Weights of a small GPT-style language model, trained from scratch on English Wikipedia.
Size: width 128, vocabulary 512.
Architecture: RMSNorm before each block, rotary positions, no biases in attention or MLP, untied embeddings.
Training: a variant of Adam for these matrices, 107M tokens, 6837 steps.
Each number is 128 + 32 x the weight over its row's rms, rounded and kept within 0 to 255. Layers, rows and columns count from 0. The size above them is the row's rms in percent of the matrix's.

# layer 4 MLP down, 128x320, rms 0.122, rows 81-120, columns 80-159
size [ 97 100 101 103  98  97  95  97  92 114  95  96 105 103 102  96 101 105  95 101  97 103 104 103 100 103  96  92  99  97 105  90 102 102  91 102  96  86  94 101]
[[165 158 134 105  91 121 164 153 126 123 155 137 184 123 120 134 135  97 155 107  97 168  96 163  66 160 171 169  71 101 138 171 120 113  79 133 108 148  67 120 132 151 119 120 114 133 117 128  98 138  85 162 161 174 125 122 132 109 108 158 114  95 136 144 126  92 121 125 160  66 108  94 197  94 100 188  94 100  53 162]
 [ 97  96 141 132  80 110  75  95 126  87 124 145  96  75 144 121 139 133 154 138 102 136 112 126 105 186 155 144 156 103 170 118  78 143 133 111 119 199 139 146 125  99  93  76 169 132 216 189  57 133 116 136 121 135 177  80 164 126 120  95 137  71  91  88 131 117  96 119  53  62 151 116  87  55  80 122 134 148 107 135]
 [174 141  82 113 150  86 150  90 127 188 104 125  74 141  92  92 158 160 104 113 125 158 101  93 109 181 174  95 149  61  81 163 130 174 134 120 116 128 127 121 148 128 165  81 142 114 148 141 152 174 119 129 126 152 153 102 106 106 119 167 113 162  82 141 144 164 102 153 142 115 113 109 135 149  37  70 111 136 106  78]
 [ 63 111 122 146 120  82 132 122 142 123 104 170 137 142 119  87 159 132  95 100 131 149  89 120 168 121 149 106  94  59 159 126 117 121 137 134 128  92 130  92 155 157  74 123 140 169 113 128 140 136 164  95 143 132  74  61 124  74  60 153 101  99  78  96  87 135 141 146 124 180 151 152 105 131 119 120  96 133  90 165]
 [115 130  81 121 118 117 200 114 150 147 185 129 159  99 178 128 104 129  72 149 153 113 134 193 120 116 142 111 106 188 128 112 187  93 123  76 137 120 142 134 117 226 102  71 142 144 197 106 131 128 106 128 141  83 122 153 141 113 116 125 118 198 127 132 140 109 194  96  93  98 131 127 144 120 109 116 246 172 111  62]
 [ 79 123  76 163 138 112  88 126 113 141 106 144 125 170 148  93 133 100 111 102 210 134  79 178 119 171 107 113 118 137  34 171 134  82 176  74 116 118 120  78 131 134 118 103 107 135 140 122 103 105 160 167  84 139 119 138  98 165  95 128 177 110 113  89 126 130 122  74  93 156 136 136 114 136 104 185  97 138 138 113]
 [116 121 130 124 133 139 157 151 147 159 199  99 146 148 116 156 115  88 137  87 121  89  80 112 156 117 107 161 114 187 144 102  91 126  81 117 174 114 138 115 131  84  79 146  92  89 148  77 136 145 129  94  62 185 175 147 198 129 128  98 154 156 158  78  99 164 176 158  97 155  94 154 111  96  92 139 127  97 158  84]
 [141 153  80 145 166 162 115 125 123 165 127 113 146 110 108  85  59 112 134 110 121 120 168 105 120 124 170 147  99 104 147 163 136 160 149 124  87 114 151 134 134 100 106  82 136 115 118 105  83 127 112 142 152 167 147 116 152 153 166  89 194 118 114 150 102  96 143 134 133 124 151 126  86 125 129 145  65 167 121  91]
 [ 92 139 170 106  90 143 151  74 171 191  95 130 145 151 108 114 144 111  48 121  48 199 154 119 113  95 116 135 121  96 240 126 133 129 218 121 166 135  91 102 131 145  88 176  97 172  43 164 108 113  87 120 134 150 116 115 120 110 128 154  89 123 102 166  99 152 124 189 126  87 177 157 115 156 111 134 143 126 135 160]
 [131 109 174 145 180 161  98 158 108 108  85 137 156  50 120 131 133  95  68 136 122  91 102 160 139  78 136 109 103 135 146 150  59 144 146  74  70 113 111 159 167 182 152 119 145 137 121 122 153 123  90 105 122 101 113 130 137  75 139 166 186 111 133 109 137 158  88 101 179 129 126 115  61 119 191 146 127 129  71  89]
 [162 119  96 103 155 225 113 179 118 115 129 164 161 115 130 153 155 101 115  74 123 154 120 173 148 125 120 146 133 184 106  81 125 181 112 140 121  92 151 161  91 132 116 145 121 197 115 113 100 121 141 122 155  91 164 120 123 166 129 123 155  97 115 142 159 177 118 124 126 163 157 160 125  97  79 121  89 151 150 155]
 [ 83  92 101 174 135 125  88 164 159  74 100 105 171 153 164 173 101 113  57 145 142 142 119 148  83 138 189 165 136  84 114 123  70 143 137  87 130 121 117 131 140  91 162 145 186 103  83  98 140 115 122 190  93 121 133 139 113 138  90 147 146 124 166 149 125 109 170 143 135 132 187 100 144 180 140 121 144 191 111 107]
 [119 102 138  92 205 123 197 135  86 123  94 153 119 104 120 133 155 137 113 129 100  69 192 188 154 100 130 130 114  85 141 100 149 121 202 141 192 103 106 168 187 119 159 180 147 102 103 153 186 140 160 166 136  64 182  83 137  52 117 120 132 106 148  77 148 151 119 104 152  93 144 172 142  97 107 151 164 133 143 141]
 [133  98 172 166  66 135 135 145 152 119  97 157 141 172 149 160 129 101 140 162 136  70  98  34 138 131 159 104 129 201 101 100 122 161 163 102 136  83 147  85 170  79 100  69 119  55 109 122 101  93 118 100 101 119 141 174 154 157  81 144 144  68  80 162 140 151 168 147 128 131 136 102 139 136 129 106 179 132 186 126]
 [143 111  98  96 165 156  90 119 235 173 115 138 143 121 192 124 185 113 113 158 159 134  95 131 165 130 134 134 198 137 190 133 101 107  77 110 121 178 172 122 143  98 135  98 113 120  29 118  85 143 155 131 182 102 132 163 134 132 131 130 171 137 134 183  81 116 159 118 104 116 140 114  67 188 153 123 128  48 119 163]
 [151 161  93  73  85 106 110 159 121  92  88 174 115 111  83 139 108 142  97  92 158 103 126 142 152 129 179 166 137 124 153 147 137  55 146  96 145 131 135 107 114 161 115 162 153  82 111  68  55 100 131 134 133 188 151 130 132 135 103 127 118 161 107 113 132  52 159 109  83 136 133 155 102 114 128  95 151 142 177 125]
 [145 166 136  66  78  91 145  69  99  96  60 166 133 115 129 142 139 158  82  53 120  91  99  97 103 124 104 118 189 134 173 138 183 126 124 108 114 109 181 136 139 159 120  95 137 177 147 102 110 116 129 141 129  96 138 126 144 129 124 105 112 115 100 175  94 105 102 139 153 124 113 151 120 130 146 107 109  89 129  89]
 [106 102 202 124 127  75 141  99 162 115 179  98 141 109  74 164 134 166 177  79 113 110  85 116 115  95 121 148 122 100 128 115 131 127 143  81 114 154  43 181 131 123 136 155 138 116 131 179 174  87 145 121 119  63 152 117  94 179 165  83 128 107 144 118 154  95 122 137  80 118 182 133 199 160  81 107 115 162 142 124]
 [172 177 103 148  90  75 130 103 128 174 131  68  95  92 141  93 113 171  39  74 106  93 144 119  82 128 195 139 159 121 119 159 139 152 127 121 130 151 162 129 198 109 107  96 188 115 182 115  76 172 133 129  89 107 132 133 119 131 150  83 178 129 156  97 108  94 157 181  51  96  88 148 128 139 174 119 114 143 113  95]
 [187 172 142 132 134 105 152 138 130 153 113 202 153 115 244 135 124 189 160  94 116 177 126 140 122 144 105  29  67 139  79 177 140  71 113 103 156 119 154 140 104  92 119 176 113 148 147 106 108 213 184 109 100 105 119  98 154 105 158 143 126 134 206  90 134 111 129 144  73 132 106  90 134 174 168 120 144 119 120 150]
 [106 126 147 145  87 102 134 198 145 169 134  87 203  98 112 112 105 121 122 148 122 147 106 149 117 113  99 174 105 140 163 144 116 111 149 111 161 130 132 140 114 149 120 159  73 169 117 121 101 110 128 119 148 127 107  93 139 146 145  81 183  33 120 151 140  73  76  95 146 114 142 113  73 150 146  99  78 169 115 127]
 [ 97 149 104  81 178  68  57 100  88 113 135  94  51 143 106  74 183 155 152 120 163  98 216 139 160 160 131 155 182 159 166 124 130 200 118 111 145 179 119 109 130 148 168 109 112 187  80 153 109  93  89 201 109 135 153 141 130  78 109  77 114 191 172  71 130 125 128 106 117 114 134 114 181 140 100 140  94 144  94 152]
 [159 155 125 147 120 151 124 118 116 124 130  68  86 141 165 158 135 110  72 135 145 201 113 118 133 159 160 110 106 177 127 131 100 133 148 107 146 187  65  94 170 103 112 171  76 108  96  95 159 189 157 115 117  69 144 103 153 146 154 127 139  86 134 135  96 155 112 118 180 107 192  98 136 152 143 170 153 130  94  80]
 [157 114 102 124 100 160  59 116 131 129  99  96 231 131  99 107  76 143 103 201 131 175  86 132 159 134 134 158 170 116  47 128  96 106 140 104 156 109  58 150 134 143 145 123 129  94 186 133 144  97 191 165 208 151  87 170 101 134 132 186 115 189 141 151 161 161 120 135 130 138 141 143 205 195 144 119  62 140 127 146]
 [ 89 143  94 123 164 146 109 123 118 144  99 194 146  92 165 112 142  85 160  85 148 115 104 177 150 146 152  96 146 134 124 144 150 140 136 120 139 133 131 129 110  60 118  93 157 159  91  93  96 166 123 154 135 136 127 161 178  86 145 175  90 106 128 108 151 114 120 145 170 127  93  59 156 149 101 120  98  74 166  88]
 [108  98 176 166 117 158 161 126 135 106 135  97 127  98 159 163 115 190  91  90  28 164 109 147 162 105 111 128 153 116 137  99  82 116  73 126  98 106  93 184 169  93 111 169  72 129  87  65 114 124 104 113 124 129 159  69 144 174 134 124 126 125 115 123 140 124 123 164 147 176 167 108  99 105 167 113 128 144  94 139]
 [125  88 121 128 137  77  91 139  96 126 145 148 142  76 168 117 115 100 114 151 140 130  85 213 138 163 111  84 123 147  87 178 120 134 134 130  77 147 159 104 214 171 123  82 107 124  74 146 101 161 168 126  90 144  91 145 101 120 116 101 156 148 130 147 102 116  62 122 114 141 116  88 130  91  92 161 105 148 116 104]
 [103 118 142 118 135 103  89 157 125 115 145 129 151 202 117 129 145 138 101 178 118 161 146  88 119 139 138 168 109 158 182  79 141 110  78  99 173 162 131 145 109 140 112 155 115 116 106 113 124 190 142 117 236 143 159 154 142 116 146 148 135 111  67 198 140  91  63 117  72 178 211 155 175 116 103 136 113  96 141 106]
 [142 101 177 117 129 135  96 184 111 155 158 146 112 115  68 172 158 110 135 122  89 130 113 120 169 133 147 107 170 109 121 167 177 137 115 150 135 148 159  94  94  83 193 101 134 102 118 135 108  96 184  28 168 123 180 215 201  70 176 152 118 123  80 163  97 124 134 143 150 111 149  97 133 110 103 116 123 122 128 165]
 [103 175  72 162 157 106 139  81 151  92 103 145 136 167 109 139 166 139 147 100 136 151 132 135  91 122 149  87 159 142 128 125 126 112 164 132  92 109 179 104 120 154 124 170  53 129 131 109 162  93 104  86 145 147 121 170 148  90 126 180 135 155  98 164 183 189 192 114  88 136 126 129 152  71 156 101 110 136 102 110]
 [122 145 130 128 136 171 129  88 119 113 120 163  47  86 144 121  91  91 188 139 105 126 131 161 146 159 112 155 161 133 102 103 157  84  94 117 160  86  94 155 121 139 130 201  75 145 118 130 153 112 144 129 177 191 165 117 138 124 133 103 164 130 136 159 121 148 136 131 151 131 116 134 120 119 113 101 131  78 100 149]
 [104 105 212 126 148 118 117 111 120  72 126 125 153 149 124 115 117 118 114 178  68 104 194 138 178  75 126 159 163 163  80 160 110 135 166 136 129 127 105 178 149 106 146 105 112 122 115  91  74 150 155 163 125 192 135 187 101 118 129  86 115  95 119 154 128 160 116 192 144 186 134 115 133 135 135 174 154 105 165 130]
 [169 106 115 149  74  85 104 183 115  91 167  77 110 151  92 180 126 182  98 199 138  89 113 165 155 114 118 127 129 134 130 110 113 167 135 134 129 144  86 125 142  84 139 115 146 153 162 193 117 141 142 193 194 154 139 140 126 157  92 148 152 172 165 125 149 111  69 143  94 125 140  79  81 118 134 128 163  86  78 103]
 [ 89  57 186 123 121 134  74  66 119  99 117 144 200  66 172 169 166  76 154 153 126 144 118  87 125  91 157 120 121 115 146 132 122 145 163  45 142 116 130 114 110 146 163 125  98 119 110 128 103 183 131 117 136  73 122 108 156 194 119 136 127 113 140 154 162  99  81 113 142 181 118 115  84 161 181  89  71  99 115 137]
 [118 101 170  94 145 105 120 115 136 110 182 108 150 169 118 107 184 130 140 152  92  99  76 141 147 128 142  90 136  91  71 138 174 179  91 137 127 173 185 125 116 148 116 153 179 131 118  96 139 150 162 105 128 134 105 131 142 170 120 159 111 135 175  98 104 189 172 144 130 130 161  55 108 121 140 171  88 132 132 164]
 [ 60 157 115 101 153 121 155 115 110 115 124  89  90 154  99 122 112  89 156 112 134 108 121 174  97 174 113 174 155 143 139 141  99 116 151 146 131 150  89 141 117  51 130 151 121  91 145 140 164 169 147 131 181 138 133 122  92  89  73 114 179 110 105 137 123 145 174 103 176 131 222  93 143 165 136  98 150 146 101 144]
 [112 144 113 110 149 111 165 139 155 139 163  82 141 110 131 106 160 150 133 141 136  99 130 137  85 171 121 174 127 114 117 150 107 142 181 145 204 100 149 138 100  87  93  94 118 144  68  93 146  95 143 153 153 116  47 141  73 187 137  99 165 115 129  91 137  80 142 140 101  98  86  82 127 107 115 165 171 187 130 187]
 [124 182 156 105 107 119 121 105 143  96 122  52  98  63 155  84 157  65 115 104 113  58  87  60 147 101  96 167 120 100 105 170 134  85 137 149 100 135 169 200 159 124  82  93 145 161 148 131  62 109 150 116 146 174 138 182 112 103 123 128 103  95 114 156 143 105 103 151 124  93 145 122 119  87 119 157 125  53 123 113]
 [137 122  95 152 174 122 139 133 187 157  73 106 140  84 115 124 104 113 104 108 136 158  98 177 145  90 107 121 152 100 131 159 148 152 137 156 124 129  92 127 122 146 170 186  53 136 140 154 132 108  54 157 107  64 166 113 158  99 160 139 129 116 122 140 108 113 103 106 154 162 110 130  55 165 107  67 172 102 163  95]
 [ 96  73 119  56  76 139 154 173 128 143  96 155 102 100 132 131  95 222 186 136  97  90 177 188 146 110 144 146 151 110 148 122  82 183 160 177  95 141 111 108 130 116  88 113 152 127 108  91 135 140 108 122 136 176 161 157 163  94 129 100 127 146 136 140 129 115 147 139 114 162 115 113 137 125 127  96 126 152 123 117]]